python train.py --n_kv_head=2 --norm_place="pre" --rope_fraction=1.0 --tie_embeddings=false --init_std_up=0.0396 --init_std_down=0.0251 --lr_head=0.00946 --warmup_steps=200 --decay_fraction=1.0 --seq_len=1024 --doc_mask=false
Each number is 128 + 24 x the weight over its row's rms, rounded and kept within 0 to 255. Layers, rows and columns count from 0. Numbers have three digits each. The size before them is the row's rms in percent of the matrix's.

# down: layer 4 MLP down (transposed), 320x128, rms 0.201, rows 191-225, columns 0-127
# gate: layer 4 MLP gate, 320x128, rms 0.501, rows 192-226, columns 0-127
# up: layer 4 MLP up, 320x128, rms 0.538, rows 192-226, columns 0-127
down191 110:134087099056120138140191124149133153155140170131144125170107143152112158144156081152171125098111148100130085157137124142120090125159137123143122149106143142166129131133131139089161144112126162114119109088118140129137142133152165134133106106150150160089131112136165094099176136152159112132148168148146112135145134107132154133110161144135164138099087104158090138138135149135164120134131
gate192 097:116130154184106109129110129090120128136140119136151143121143166140139117145164151128092153151121128108129137166106129120164151150108135132116116116139134135169121169145137117111093168116118130108058151149108110103104146147116167154121152142122149159109066117154104131165085138119119123114122137096149108087110122122127071089121122147141109169159118137132123147149103048150107140097100
up192 090:160117140096129138092179118145073111123138137093138087134142180095068107151150113148145098123145115157117128080125095135139130120116145172120139134140177118114142145111109135138109103094174143148088093141128103106122136111121153102141100114158120139169136136133161127104140137098157133106142103127129114156141130129118127076144133114176086140120179148135125129171087089122140139102117
down192 090:127169145183131102181136137127128127142095133131105137096104102107145111127116130099121165151116146130111149139171183090143159123111119135102097117111124096135078083133108155138109179120124154133147108104149126177141105109128131133138118150142116103128141116147154104137146093158094172166117055097157158137145090132129140151125113147110103115146136118137119108122130166135096133167166
gate193 098:119122146155145133174116091116114132147134159122103141119150152121126107173105139137159155152154105145098133117112173127112137134102101062114106148152115106127126146164109123161130155112155115063153149120136107187156134138117125132154126140093142131121093141179116139089132171150118136143130115169084139144165138175155114140091092126112136117108096167126105131159123123139157086110107
up193 097:121104121089122138115139133123132157147172117112130074133164105120114103139133124146096124098146135113123136100092091144141133138131138122086126135216155131099140061118126139148138119122153126120088147106136117166095112121173127122122161128105149139124160164147174151164110144123157111085109164120101135094134096172154122134111136155091138099103140128097152124167140161148131136104115
down193 097:117106129085138168148067129120150114128153147124116144111142137114136122133125118118145203113120095141137119139132190093135167130137167113133132166131116118127124119138131116172103165128121134105157146103156133165089148125142149120129134134134149162114132114180106133063132118196107163105143098146107105126124090145154139138113091122159117116110113182109120114132116118134084085123134
gate194 098:124134100115149123131152148130118108144149161127065143132153141106115116128121163153147115172107122111131186165143117113091150137085115161091165093113129153120119118114118159156111133132130085114159139173122153173118092104131143145190137130137119095134107121140099121109114135169146105130100087126127142134142130118160078131170139124082143116167120102090145136124102155184112128116137
up194 100:123131137119142137116133118083078158118109115126105126143150157146120115136108124074140140133150137136175172128139149153117086128096123146160166144170110139179156150114133144144099126131126128160171118178110107144133108117134135153141091161155130144113110117125163142126108181188132116088094158090115115137148104105133090147174110124134109102162084137159155123118111117143156150092138
down194 097:143153140055130100109129165129130095104140113140125154145139105082126100128078119115154163137140110063091116112132068109157117134163141119117098125120128134130145137116137092103180171123111119110103121140092140085166176125123153128131134169156151134124116133145121157137130126080140160140166134092123130128174125146141135120116143115131111156104121120140092141122087151128153079117138
gate195 098:121125168110114100139164104122112148097119140106125173121147107137152108164101125135132123147130120085112139143116145159119186133130161143111143119172102149177172146151180099174135102134138107104106144103084113132134131087118148153135139136133123132164088115128186129124125113171143127092169127133176104092117109133154158106146167150096121125121161161129119099104111109126094107138114
up195 102:136150111171103098121113105131129123128077140122112163136089158100128136172112133127152151163123124122105128090100177144127105171167119146114136146143111122113113110115120124150127093172156130148125125150116170130098092128098177133089129152136128130125126083147132101132125121130137155167169206138152149114114110113118103078177105176096138118115096129133134127159116152111095141141116
down195 101:148097149077156118096094116118108118115145168158110097164108109187153151144152119106133130143153121153135137118133148116114159126107139092120108158134103080112099112125163103130152132182167129132159119091166119063166154107106116123160106111152138157135122119142162105134125141161148114126172138133157118134100161128133111117146113178148140126143154112127110172107175098150124123132132
gate196 100:155088141119113146154166126118112131078122105104112136164129121152123107110149109165140111113096087134129138115134183144141150100092127116109142159099114143108127123134130121158122127132099149148161139131108118141119140179141106184102145142169113097158135150105127112082102182144131133100118125147146137107116163121123143128122119167122128178095128168051185135119139136109168144145114
up196 104:104128141127156143141106188079100160145157129130118052138137143101110128133113157142127129159081141169140117172116132101143094098113141119104143120115084120154124145133114140160132130127130109150131094095117096171185140121177083142116091154118109142134128122071121115109115114122113141148162105165183130127121126128114152128102114142140150132124168122099114098119120124106173109130127
down196 107:129124115141160155106150138114152134127130177102145203126123105117114153104151143104130121117095134134082132105143138139149138095057082149096163124128147099108118157127124170147081126160126108124145152160119158147122086147138123136126075118107112119126115137138138164095097128122110115138106179138167108143125179123115140125133095103114128113115152090099119109145150165160150107107101
gate197 096:070126151117105069153103125066133117124162104125106126117155132157134170169127123138111126111108146158136103126149134142104092172143121140129107155106096156128145126112132095101177156117104126123153128172140066128105154098129161099125147111103150109127152138142129117124150063090160151137109099138132108160092145138124088140119119157127116140095083132107146121123115131146127096157120
up197 091:087146157111145141162103147111145109147107147136066133128118120145055159141119174160083112123099110135141129129125132192147098122100180180128133129120108114131100123127099101101112141123108142175140153132120088091107168144136153150136138125134152154160109130117108127102150105135145096170101131160101132098100104109121106143110156123118137133135125110080145129113141096149110126158102
down197 102:149130110095134120187145152147102166147095098118181083163110106122150108128117125117135088077114108125136123114071136102136122123159084098127154150153118105128127138128133133173125147104143150136133161140114114135164131117141126104117106075097120109136153130145140143096124137101136180168128102136073126142114141122131168125149157084166118136099096141154152108121086128136165160115131
gate198 100:109105118142140084169120112147151103156101121200119160144114150080140123128127096114130129122114096111180170118150125152138104150140175136170148120135135136114143104112108158158100102134112118118177132151112090111092111128150088104101121095126163126125086112141140151126139097154126136105151116115141131100155150096122139103152095161131128163132150104147171169183162112126115134136138
up198 094:144147101115135122106107099098099145135159135099113149132174102169109126096123181124115110128123125131137165154131123114131158151111136148133168118106083116141128156146111131131156149111131105127105083101146153108144111107112159135119114143172123154133173177147056117124129135170142114113084141082113078117135091148107099154141129095107082121136120157114096112079140134130114121095110
down198 092:132111109187102088115093147129133155137128165172154131127128113108184079108141103150120152152086090120134192106090124118122083145154141138115148131137101150123142118134118086109146094139141124134149093119157106113105166127150112132112145110137103128168125124117101117104119127159128118169153142120095081090148111141153111134143126152134087154119133155111161141148129066104117113132158
gate199 094:090149153137147122145117139138133155111117106135103149118179134120171099120158138140097138140130136122149131084110102150194142063152155117149098131126164093125171168130078110163116098146141123121131154135150112112155122104169116184148117132144108114142111121138100135111154091128150104111113096158133154101130149139083137082133106105111102145103155181134101113136103135141117151123114
up199 089:091123116086127143161133112117101133138113134123133155158180130116161100128161177108140102166134179178098134077145084117150104153149175121187124117141127148148113141097142126133125107145137139126134095117122151110205138132083134130146112139098166155135119154130143162086157123169146117144160130121140140125152130128141165129151147138138119117135132151111116139091143130112171112094134
down199 101:128070132238104148143140087097128153126132134111128120159086132116140124141098128139105150131100138130086099135145118120119098110144105159118103168102110131164124134110137090094120150127109122144141118109118157127117150188101112117105134146132147174157137130131151106125101129152123154132138129154130086131191140144115131147122146136141152149162139194149119109135123131122162117117155
gate200 092:146100136099124141142137112127072100165106118132167144140166135063129146102107146136110097095142104114142156165136126138084110148111120132127106112129126064111102112139095130137128095103140125156143130145113126143139127146115173104161122166117118126125114080130215146206101104145138118159119143145132128131123138128129118133133134085100149154111108128125144116164170106115146113117103
up200 104:081158151129087119141096128156131098154117135118099099118080125058104138150168102127128093108121103115126143101129075097128127153161162127093146127172118115116116136101143158163101117136114153121141146181168141120131105166144126121111121168121178176145156121119116093128117117126133158134127153160129169120134144135133134123126098152092164126147117146102113146148163131117116096097094
down200 101:176102067179134105137133148164148088144123116109155138120123132103115157117135135150124123122134153103121153119077136062165137112137153121080092128127173156138118100119095143105136130132115117124162113105131106123109192153143130097104127155128133090088151139129112147104126123166114172133101098109109149137070094096131137120108113134107145125131110130132123110118117075120150098155123
gate201 091:129151101131129072150116101125139108152158130141114133133128155145145108172109155112110133135115113163111142088117150163105082131089115117147139121088087128118143127164169124148103071156126188107133114132141111138112139087106109140153138157163114110119123124102121100113114139127119089097138078115138110139106134104123162108181152115159125114155178132147175132155128127121151143153069
up201 111:144157117120142128091133150144142121135159128124164109116156118087164142107138148121150148103119141098130107158121109098143108062112159131131189106162149115140112133087079115119138154149118143141107088123164153139154124186183146118120164093124173095122128112131116120127124139119131110108081157103127138138122140124131092149091112141111144186148148140135140129100163092114139101093163
down201 112:130171118251142141098145115099111133122133117101115140093121136114099133103154120132137168139115128109141103131083091104151115114134167102143135129128115139146070126124063158113136128139148124170118114133153149139113134111145106150126103126105137133169114154104144126100176132106134134129075120162107169144128138102140103119113137179154144137104134108122143133107126112145115116143136
gate202 100:133128111171158114121126113130111100144097121128119174122163134129092125108120149161090124141119132164135063155126140113138092176152180181141135166112137143072104147119124151072130128149106128116092114110087105135151131131144114106101111106170119115126173151127130136136141124101144122083122133105128110113078112107163097163099099107110106143140117116132104130150108120140100089093138
up202 099:133121156114137165145130117134170131148058171088141148168134124116133111125082109111130165091088127136114133084122133123142113123120153141108146137106123134129089094090087137175117164084123141150128130158149139123116127123127126119166142140110152128116086147135127171140181159144149134122117128141134076087120170087106113114142141146100125156141076103131135156165141117104124154095145
down202 106:120125150101144160164127107177104133139144121138123096158120140160148169148161102152162113168155126153124152114133177128106155127103137156121135104170106158158110156084150156139112114122139102137135129185098100069113122133114107132131150151153121115086125081107128133128139148129120178094138135160130107125144145135101137151186171116106136154126139102105134117089138140101133133135180
gate203 099:124130126117082131099109141143175078131109154147077148128119143141135105120161097145109122088113121158104168100115116094145121172124102130132123086070088148151161134101100126129098168149127122121168148143136148090129115084122111128145103138095126120117084127127114154168135110102146172120152128156134128113146100157121112146117103126123105132149080169131100089126098091108110116091127
up203 096:141102146169119156150123152133124141118149125144140155140115175145116126141105134112118139115111098129129114161201114115118110181134112119105133129127151107080159119092130139143095149101156115158133168179108128064125085114124124153151121144125085130143091132136072126135081141099104132093159135104124101151129098126160126150120099113128090113118111162103122147185105137118110160131148
down203 099:157110108154149123142157159106130114134132163119157104112118134104098117142151130121155118157073109125140111154116093178159108103147081121115111152149086120154116116125129130113167111079085149110129114082145129188130110165143119135078134131136132099100130190159126153105121119110115101140137112078096135171157160101130146132129124163131143111132136163126125163135131115124098103101165
gate204 108:130124088149151101174114147133125105130108167121135110133132090111104100123134123146164125152149117117126139184102159104156084140103158142110130141105120176123139138152139126083152147142140140108167131113071098126123133138132137132073136123127100109106150118130092156102122120150131135121138146119099124148105121084125099163120115172127149163175182100174141086097158075124142110144122
up204 114:156165137063134112119124099171121150125141140121134164094129176094158170118157109134107129128127092114113133121175090151150106102113106092091111115135135158145128124163143109156117096123091103159087140173180108112170134161116116084114117143177140129134114142116103137116131115158117139183129100138116098132122119134151116137079113159156131132117134157140100120152168136122127133142105
down204 108:101120148112126115125160190160127115092135143182105161145129118137100156093121127111104146081128099149123097139131076131156144123093125087133111135120158150145102124093133144141142093132102174127104125152120119148127140132155088078130104163143152138116107126108115117131132127119132113110079148105144185191154132128126132130107146099128104091115109103103098113153117173135177118119097
gate205 096:138105112153158110134094133103140152117151113160133130116153136159093165162147133144108135135141114150134126106075120139167104120139166095123148150117168135088155152123123119140115108070117127117134136182139166111083165157163134130091151140150133169135122154123121151120103111121121141133121196120137132135083142125059137121132132141114142141090130153104139142082100100186109128131109
up205 092:117145101131130141168119099099094106124119120145134116094123091181112117182120109115089115130134153117168158092122101154122095134114168097088152147113120086150137142112147147141141103151128108156122119109147159089077113158145141131124141122142142167071069157121116113126091129153133114126136105115140141109089196135102173097163153129144139142116103132139103156120106130139142128132118
down205 085:113139129090113136131127167145119133108138128112145142141120118156109084156146093122149070123122123115155122147164102100134137165108125166068104147154106137152124086145155127089172185149117136136129129096102128163134121172119129156128138091113078126114112132121103129134121154136076146115047161140137167154167112118140125146130122125093129099119111107114131103148121154126139159126093
gate206 101:136128114106121119149138105148109137188094131123106169141107118143116108108134117117112137089167136089126129111143169106140066099112114155108139177106111134134133122138094063045116125180126112117142164140117157124143095130137108101164149154110132119150110170127166124120122123148127102149153109111124152170114112141115128165174127134125153175131123125150095163130121113128157146121137
up206 093:112036171166138104113109139120117107129158118114136112120121165155127165177124110100134120129125140148107119090137116170109134134139124113105104116158081136102131164113172132163133129131166160143115109146162132097076091100151134151107111116141111113132140107100115136145106120100143084096116129125149120133154154143131156128143120150095150089150120146123135119123196123166145140155159
down206 101:064129094092129171140142117112120172148173171130121134156099102095107160100109128118138144154123122185127143092113134110143114134148188102111137088109157109119155108134096133118122117127123108143118147146159130171129122154097143136152110188158102117126125148109135151160110147101170119124176136139102128146133142083119172104113134127113126123161126145131156114141153103167152166143136
gate207 108:134196122173188144142111102154124110136107109128097159092152122170113181091136167153113161155148104132161140104139142102148137127127154115132085099141162080174168155114090131102174102143144087104139120121134107135118144142166134166133143103139138126140130125143149158101125108134153091172164124125145134148123132141118123138129106140118132129118102124083135149135128129142122104106172
up207 106:135138140110083104113158212089123117108144156121146143153106104104182145139157140088146145124139098091156091116146139149138138103135141138138153160120174154158138177147137135093135114138115152102148155159124176138113140129115135115116144128138125115135152138108183154129129092132100128124160107109093108122120095119179121112107129135122101124090144124094115129131123153103110064132094
down207 105:142177113115137113109082098142159131123147115137136140093179146147146177114141156091066161109164118125178138112102109098107127119120105070158113143148127116128135134143131138117158108140145148168105141111176120121144136092158136139130101135108112157154146128101079112174142145140151103132102104083159145166124137155123136124114108132134116096115124130137127069115104158145097161118132
gate208 093:142086100152127087075140160161124154118159099115129160126136145105159118126138128081149135136151127109083132118092150113128131142109129176119155121106131105143138109144103093156138098108116107119074137163147128096155126142108134141145102174118131126160112159136157140083129161164126139104161107130130141118124116183103134163112149118087145159072162134102119113146153099114118169095142
up208 094:146127145121113158131141106135080156096103133138094138126120169152142116136131115144139160104116134089162092064136133096153147095123104142188138132100115104169108120133128136116070137108110160099126158132116122117143150117105136095184110182143079141117127176117147123138094157092117159151134131119152139118122112142124140157115126152118096153097146161168156138113100134134118146172149
down208 102:148095156161140168095137101089142101132153129128131132139173182127136144116151115103124140169127171101103118130126127133131120136151120154136150126152142138134137134127115138161159095132114123130105154182098098171127136185128083165107160105124155114115123139120132190109124120118129153106116140126141140141101134165125113144137119075154171078180129083105109163126122096141153161133108
gate209 078:079139155107108093127151127110099194131151161113162130128122135125072089139164143128121126114146148152073137117131157143122135140115159143164133115161116122132156166166141168137108112116165096121121124094094157109098135116111149100113125139130126176123127101128102095114064152173151106119127092134119104153143116093120113104103144108146140097113102119146113118096107141088126169151121
up209 085:194138102148147143130140131132100078151136126149132143124165117125165161154123098107071118114092139115151125150143117094154135126128156119117104126087088110132103119133131124150147131130125094087095142122128151096121124119143112122124145140116179115120126142155164099135134074091104142175140123125156178093111142140132154105132140130107160122093142142092160157119189127163117148088165
down209 076:032118135192103114114153140171104127136129155113139136145122149092126133147139091138143170105120109125083083092089114137129135164120128114126079143127131127129147172124114140175099086163150145121126119143120151136111159135125131148133136169141100159114123117105147123119117160140141124117165113151147118153141113131135134071156122071140117151140141107145131146116096140125157109103092
gate210 103:163128113080088085142121195114132159177102121147126120105097130139135098093117082119145103121140125133086135072166131127161148104105129132156139150160163164160124139138122127115122081115156166121135121139157126078113117099138105138160120155111127127139133157094125121109148185131146110141172100170163129124139096131107118119135127114152137155138101145096136100155139126132142098104106
up210 103:096125096105149139143148083166119100125122091126081192121142115155113116103116167146127092166156168126125121116098114115070134164147111109145111117151129088153123147117130105119134102150107095139113130127113122107172129100103135101091086111136125156130106126104099135110159083108116114127126172119135123124171069154117098145103118133142112112149098138098109092115138159120164142155113
down210 097:140092107146120114167106024116151100128105152116104118110097148090121122113108068128134136113155128142112150133161168152138149155121147166135108161089147117149103112099144149128101120091141142150100113137135151154100125167059121174123150150142123122122129136146156106134128151136082129110098091129113121109127121092107130129127154140107134145148120126172108112129155132110117089115130
gate211 099:143142106121152145125112139087109085139116174100128133120123143127133167105135114106117106139133126166088141126102130122155092112138157099162083115141143126157129104157076115083146146144121103110150111144135135104204091138135135176126137080138139115164074143112099139111130079123130121175146118115122127138107130106083101114104059124091122135113143113131135123083134139125148112121127
up211 097:128129117142112144094154123126152127154157121110121146157115134109119103125131062136150100130090138108101116129163114138094153150136101121115118102132153162182135120128101101171106132113131177129140074106146112100125089130137128112125091082153171130159152146090138143154158164148125112172186169152147127137126149135113121108119128102106126145099172134113176076146147110121119107105132
down211 097:121120137148114121105147113119108122100175128133157134109151107157152091148102149139113103116185071114174096166131146145159128131151152147136126123142113114130133156136165091145144127089107117117146149145124116149112126110100160148127126150162126139090124156164141103152115127109116157122164123165140076158133129127159141146128165205171146156119093137147086118155118087149119151105159
gate212 105:131110148139116145137140132145114158168119167104128135132143148105115119107089120160156146132111144130152109091069191105139125125135120109116105103121130128080141166107115130144179115166101121132115151156134120081152128132105117092102158178143131121158097145122110075143112154108158106124127121152120133140139057107124109128178118109096157156161123109157138129178122116156134148100145
up212 098:138108135103126143113118094111130118144105091155124161096114125101144136183103142130126137146110132100141101148123153114102122110144116072073139135124104155101148143124160121132120125162081129120104121130142164133151147151091119120115117159137071118135123093156113137150107133126101135093121096175108146102166087142081128149175143143087174165128158145139116170161128159149159162113122
down212 101:126142104064151141115112158149104109132147100186130179128125139099129089105139110135098101133118150122111162145148164140073148125110141125108140132142137111161091091091142123128120146122078110113118150093143105134123149117152145120131132135145094145162098097116122114075148136117104140099107140093134144100134114124118092133146117074120146118139175106156148084133194157133147136106124
gate213 099:125124120125113108137166119140196138081108144125100117157148114120096117144171130123110130140130113107151175097102165134121142138139127129150139135102142147093149138147128154165094102095096139106112151145110160145130123135095151130156162117100103099144145108199092116119103122088141104169162155120138091143107150126090148103126093143134092140150128129115097150141123087167123175161140
up213 098:142103130135115112078165170154091107127128144138123102141114114115131102123102109132134144114110127123107171105096126111086111110126122100099104102171076129161112106167118157075108125100108141115143087135126163130136107086102122104071112129163131138120123153109072177147103153153128115155131130112105108139129144160185152077117119121124145120136117086118175105138125130126150129152138
down213 099:121100125139147182129154099142092092115142077127107108116134117147143097124122131109099106118120143137111138139101136129121150136130112125136143123140144160104172072108145132144100069127080125137124163139137083127087125122165140126109154144099119134179108112113172150136120096136104108137155120117138134097095115123129110098114110132185164097158137163094130121194154102108161155148101
gate214 103:120123133127142127117129093125144125165132159135123162165126118125146170117138141117139121172135087125118106133115140131126129107108093144120143111151110094100094126104164090106097097118113124132122114108107154122078141166137147132104158099141116143151148080065145118123125160128133163066133158163132162138095117104119097138109092110125109100104175163066134125140110107155109139193132
up214 102:124144128085105154125123137159138137140122129093105131076137097141162108132143075136140139071117148131140106109161126197122143192109171137155104098115149118133123113132106143126118085154080088109130131112087100135092126118175148111123161147136143125159111128162147116139149116153177155147119143152127122157118146166132133110131137149135115145095125129077134119077099126132106111131106
down214 105:142089160161106095137093109132112116152109129136165092174130124115152122126090160110115144122170138157137098133124108110133123094088133152106150141147145154111110139160160145085131147129186118098117105089120104129133133113111136154148151127130120101148150112119158112101140121103156156097153109165162110084147118099108104084132107134128147148107195165105133138158157079148097116143136
gate215 101:157111123125161118146113090123147130110143151139093147124119120164143162116167113131146156146156128157128123111113135147107129119074127153099143137111194114157175140129106102098148129167113126096136137131161096120138129141175118146139123100113090097155152132150147152098162105157143124122139099150104177122160128139113122111172134174098157089136201153117143088109137116138120116109094
up215 099:119150109141123135117097118131146101101142117173167102141144146144098117127109107114132164110141114120138152171120143141171106103116127099125127124087115123145130153146145141132097150115139122083153034141117130166116136132102134113106123108152148106139148109123131107070172142127116104084100174166127135138108111084132119090125122103118125137129083089126128142067102106135084132160143
down215 103:107158112143140111101125133131134144137117088139124167091069120107095137099083131130146104109091130100132099112090119141131120109161182126084109135123121095085125172120128153115131108105124138087141123136135154144141149097115118143136145159093123155129113120131131092127156117089141073110128122114160134102130125123147069120097170118088107147115133167133180137122090113103095083109145
gate216 102:144116092134147113119112098133109096129155148114156104148173166117141137144093144104176096125121070151130187110165132129151128095111134131114119136107139106123106107101106141144099121135141116072102144128151083193122107112088152167075093136120089132078122148167116126120089106130159142145143114109125127105104111116115174103099126123122119108132128128127112159124099114156116125150145
up216 112:125120104139144126135137132124062105147144141148145128160151154139099138102127167126079137148086099146089141132135116112118129131105149120122128094142078131108122149151128138146114145127090137110167163085127136137117180138148115151127111190170148158142144112101147128095091150156094160098080149101129092125107095162118151125151144097166098148139117170135104092113127118100116125128091
down216 108:084126159123104104143134105136102154149085120129115146143089103100081111141117109141120077125113097119111108156088171122099159099122107104084085134098103126142137133148155115098117175093129163139150127087123133126125127123136133111104130124125118134168153093140174181114102135099142133120118117116158098140149132179132124109151141080119154092082128114124104096152125165153116113147099
gate217 097:138089115128128119175153145127114128162108122119124137105138150112125123141103110146125134142090112150120171111172159127139150130103139148123118109098168104098128102158109125153133143090099136119156111134083108135135131125103113107120143129141164122095142148110113102149072133136088136153152146117095137141101131193100106159133143107086090063172121164150101127141067125085128114118096
up217 101:085110082116120118116133150114109123149150130173114133164164133131108121115135121098163183149106103125117146117139165122171094150117116120151122136104118119127116171117107107091113096139103125100149103115128110108148119091134101116096136156135158150163150136054105158126100131117090096135101155114173127192115149138110130148114158147143110134169119156109168103095158114103137129157123
down217 104:131162112156159118103096094110140104097104110139126136127165108125119156137118095130203110152127103127129147113175150111123109177148081083135144102125099090115142120110132115162112161125118152113103126139102070085148168118120145134124145128116120140143154155106119136072072145122157123131108143169157105114064152138136116126160135124108134139133103137125158123118137118145157099159128
gate218 093:127125172146149155094143153135101120131105100133094103145138132117102121125107075086155149102146108177150097093113135156147166120141153147127134116154092180140169109128154162141096179109152163123144091120162105115096114154110166138124117116126105109137090120098142116122127160090138125124153170173129166159154092125138150115177135158114142143159132152112129141113135134100126151141144
up218 083:135095140120154159102139133140122119164123131130160108146157153068124111119156091128176128113096139128113162092148114109124128145131135145089151115112171141098083065153109126147182115106162184103102139144118119157136086080100099105111105110113127135117155126123114105127122129092159142145156086139128163106094155143149110095131155119141132144146126115118078140170108148131135131116126
down218 092:091143149161106103182088141094133189125148103133093158099169114171135168159112135140135123102154107116156125111116122137131154162142186121138111124100104150137149138134116108099124170123100096099123123110140100097098160137099157116109118109163133106137116158113141157143126103116118136146163164138124132142078131120160134144119146114127117174081136163108171084154140131112104123126128
gate219 097:112144094155109106129141158108165145144097115172088131152135122101083138145110114107144170152123108157126089121154135086133098128159127153150145134148130098101117110128121114095125143130130160119169155167082108180154139160120192144108152111104135111079119112095138173129154135109127156098112123157133120152106106092140141118129101110116141137113136098127131144129172145141158190142130
up219 096:115173124140104123136145101128141131148099102151106101150137129152085140144121130124110137157129111149132132148106093173158150139110079155100138116072152135175141128153107122108126156160171130096156119152135116137140131091094164086119170107091169182135103150148123141110123147144164100144128151139101144140119179143109167167144139118136117172177124122127109147146152159109110152131142
down219 095:133139174084152131102135095131103163105087174130147122112136100125126183139108098122107132107112157119128151091121149119108144114136164116124121130103189092126118170168139153106149148093154151150120126125097142160124114112179129153119113086152186107131149120123139108165099155100103131138160161109130122108146135135141128169125100099109172077141119115129100119139120150150108155125150
gate220 093:169141149167112101089158137132142085133100116080116167102152099156092102096133128115128146131143171134100106152141175124111124116126145165125175117134141158106126155104131152155111149095124130164081161135150152127129124142122155170149135145114150146101121131079164146095151104167157142130175104142121157116130129104108107128099121100113123066114121128127152124107118158146094125143164
up220 088:125138077137123158104139126122128133151158138121107152134109141171160170101158132107161162128113119113139137143154119107144162156154122141156082109073134111066156107110131111118144113100108081142151119125108079130146116126111096147160114140113094145146122116120168095096154116150093132117096142139131099186121107141127114155111086103124134131129086102105095141101153117151175151156142
down220 095:124097110146127083087141124127095133104119149164103115117150117126067149110084145156163095115122133139091153132147121121153098129118110126078135137143130209118164115128125126156127136093128192141122174114133120164117136124123124102146124132135115152144137133139136157145138115130129083104167108107167140118105152062100096120130129116137173145136140172130138124142141122139080095127100
gate221 092:146097148137127144101138124128122153083136107141089123146139134097128123173139144144131154132134127156081126117099133176157113132129137126134155161145162142125161114096154133170110129122144159108118109140121128134097140179098170088141125163121114138156145102172120119103165126119142093155141116166135106153064109109111160104131155154113113095125148177158113089113083150134108188137133
up221 094:117130092108139160141120127156098154140139116151156144124120133136104127064100126112098114071089132116163082122086092137130131079083143144146113147131105178155124099150096123126168120078104099137122123118121103146110173154153114109135110122073145126096150118114110122117114127154136119158108125133112119075138162161110133156098118100078154152127122115132172138139109132125138105128157
down221 099:103122125142140171122106164131129134101132131096116135140114133154134088147138101148156124130109156116084107142093116128084104146121136119150145131157100080140169100149127145103127075095115162116142133152130100088124096073165138133139123156130128080098132127129135130108125105112129177111093125122092151167109097131119164139160123155138132131122078153166115105169100128120127148059147
gate222 102:114152103162110150082139163125124116160147161123155135139107118119144136105121067129119162150118095111124102098134151096079150105112089122113105138155148138090117126110137122111099137141154116133123112140178137119176151143123147117143117119132133132158117153116182138129102137135150124111128149136144128101140118101141145142092109141112100127167117105110163180030116147134089150152165
up222 103:096175136145093172120127127148072132082168155094133125128121144080115156103113119114104103146116126119093118126100129113127083124136127101100137084078114137161148109081144127092102133132165115109114143092093119187146124118165116172148134140142145146097177149156126109128097151124140141163164157096160113119151136114135116103120113119141128146156107088119120132153135116137166137107126
down222 104:093119114090138128172123122114085126133125117136124113105120110110108135148105128163092136100112135153101119117106147139098149139138158103108112151143143124124146105111183138118105139128090108131129166074169128143090091127092114158105101122087119096099079157132163139112147156150092107081136068146182146114092116125134179158124140115112133164110152118113152118153146153126140108130140
gate223 097:118170113167077133116093110083134100153177098103109144177126167152105146121156111143144113096140127127136127106136147128152134129153072132154120120120103158138150139150122128109160159105100118147114100159170149126116183152144125149130110110066156120109125098176107117142147095143131117095107129125142127113134113133126135121067134158156122157144110094113113155130138113087106104088114
up223 091:124107101221107129095111176110122126145134151144109136126100102148143144105131143072123124153127148128104159150108116111142114165108126096072102109134099150156140158149131117131086112118123150135122125087090116108151137160160138171121129117123119137133108125095141133145107135184131130072119143120125122120150171108127113125104154086103121127120108086151155124132157129114090184120127
down223 092:177116103080167116123140133117121122111192118132168100161130096135134168151110118119121125128136129130138130146112087134104146091107161132108144164123094115138055148125117089134187115117147144132127109106147124111118132137145115101097111120109130112124091113154116121118092120127127114174143113102116132110161125100147121106093131067143152123139195105110155170153146103094130114122153
gate224 103:144105176127135106149140177151123157138137149131142090143193186155123107118122128116122144167083128144109137130083148130137094098119114141135123149083104106139127177123122174141127132111080151091156126134138104195146144088097137112145115143141098147141150161107127120124126163147133187124149102158133115147113144130141150138090153129151159113128153135135104146149114129116154163153146
up224 098:141111144102084098162133138103142105120093124128137111102142119135173120135105148137154094121096167122124082100159091143145161130154109123143118169129138087115110142113101071110105146142132103137101084155124105117129122136141151114139090120080144086179155159129135109133126099111120125146128122101100105129148121132184129136096121149085192153119138115077124165148118098121162132128133
down224 102:164141166153100096124124144132111131169128171165143127080140102146090114128139154118103176137116150129115133136166152115136170138125144066099124130175158125157102135136119101127146156100106126141152128140140092078143131124072160121126101149167144113136108123111109088145110106120095147153122141173144138129134138118161173160113101133158126126149124124125129150123139151173128059115131
gate225 108:102068113129140153149143168135126081135121122115132102088119140149125184135111135145116141138125155134146155118088156102115148118131186116077072124107102084126165131064125159137140136100115102097083127132118161104111120134102135082159138141114128097141157130085127136116098148113137106133155128110101116135173138152120133152109160148122136121112124164092108154153164132100135118142142
up225 098:112102145133119132108154154149110147075125113107088101139154124120141142116156104116152127134076094117148149081157153118124189073138098137105152089144145131148161136130106145174121100083114088110118128112141132132141110127135112098170076130150117114102103126114104104145138106147075125123135099116116136090162119133127129123106163098146106115123125113131136110096143178148166098097090
down225 100:130138171128110150129135118112157114173117155093117081089117137130119107091123119107148151144159161091143100163104175133124081094079106110116098105137114151132130149147100135114112106126106162104145136116142088158123075113076164146147150139100102122123154072117150092162122147117102110140143120139121086131154127095134096103120097118106144134136160179120132138133139165114125147106130
gate226 102:134127150114119121136139155101163112128103114143136130127093094144102118126103086114107119108106113192141106103141162172137112100110114163086124168160118154156159155085124111143138129129143094109122151183112096172126115148093125119156133126104145116146106181118170162149154082103114127128164136116148116124113076113148164117149119130118096134135110088100156147092132125128161117144100
up226 093:112117201146110137118134114130120148096117119135116174115103129112068125135144101170086121159088116141174150084164118129111172082171155148130068154097142117126119098122112109150160131120180155138096141122117140104129098168105132123138125143113124130153080144173142178135137137123114117133124115142113113114100123105109118146151099119112133112109115130114140153141158161175131125128126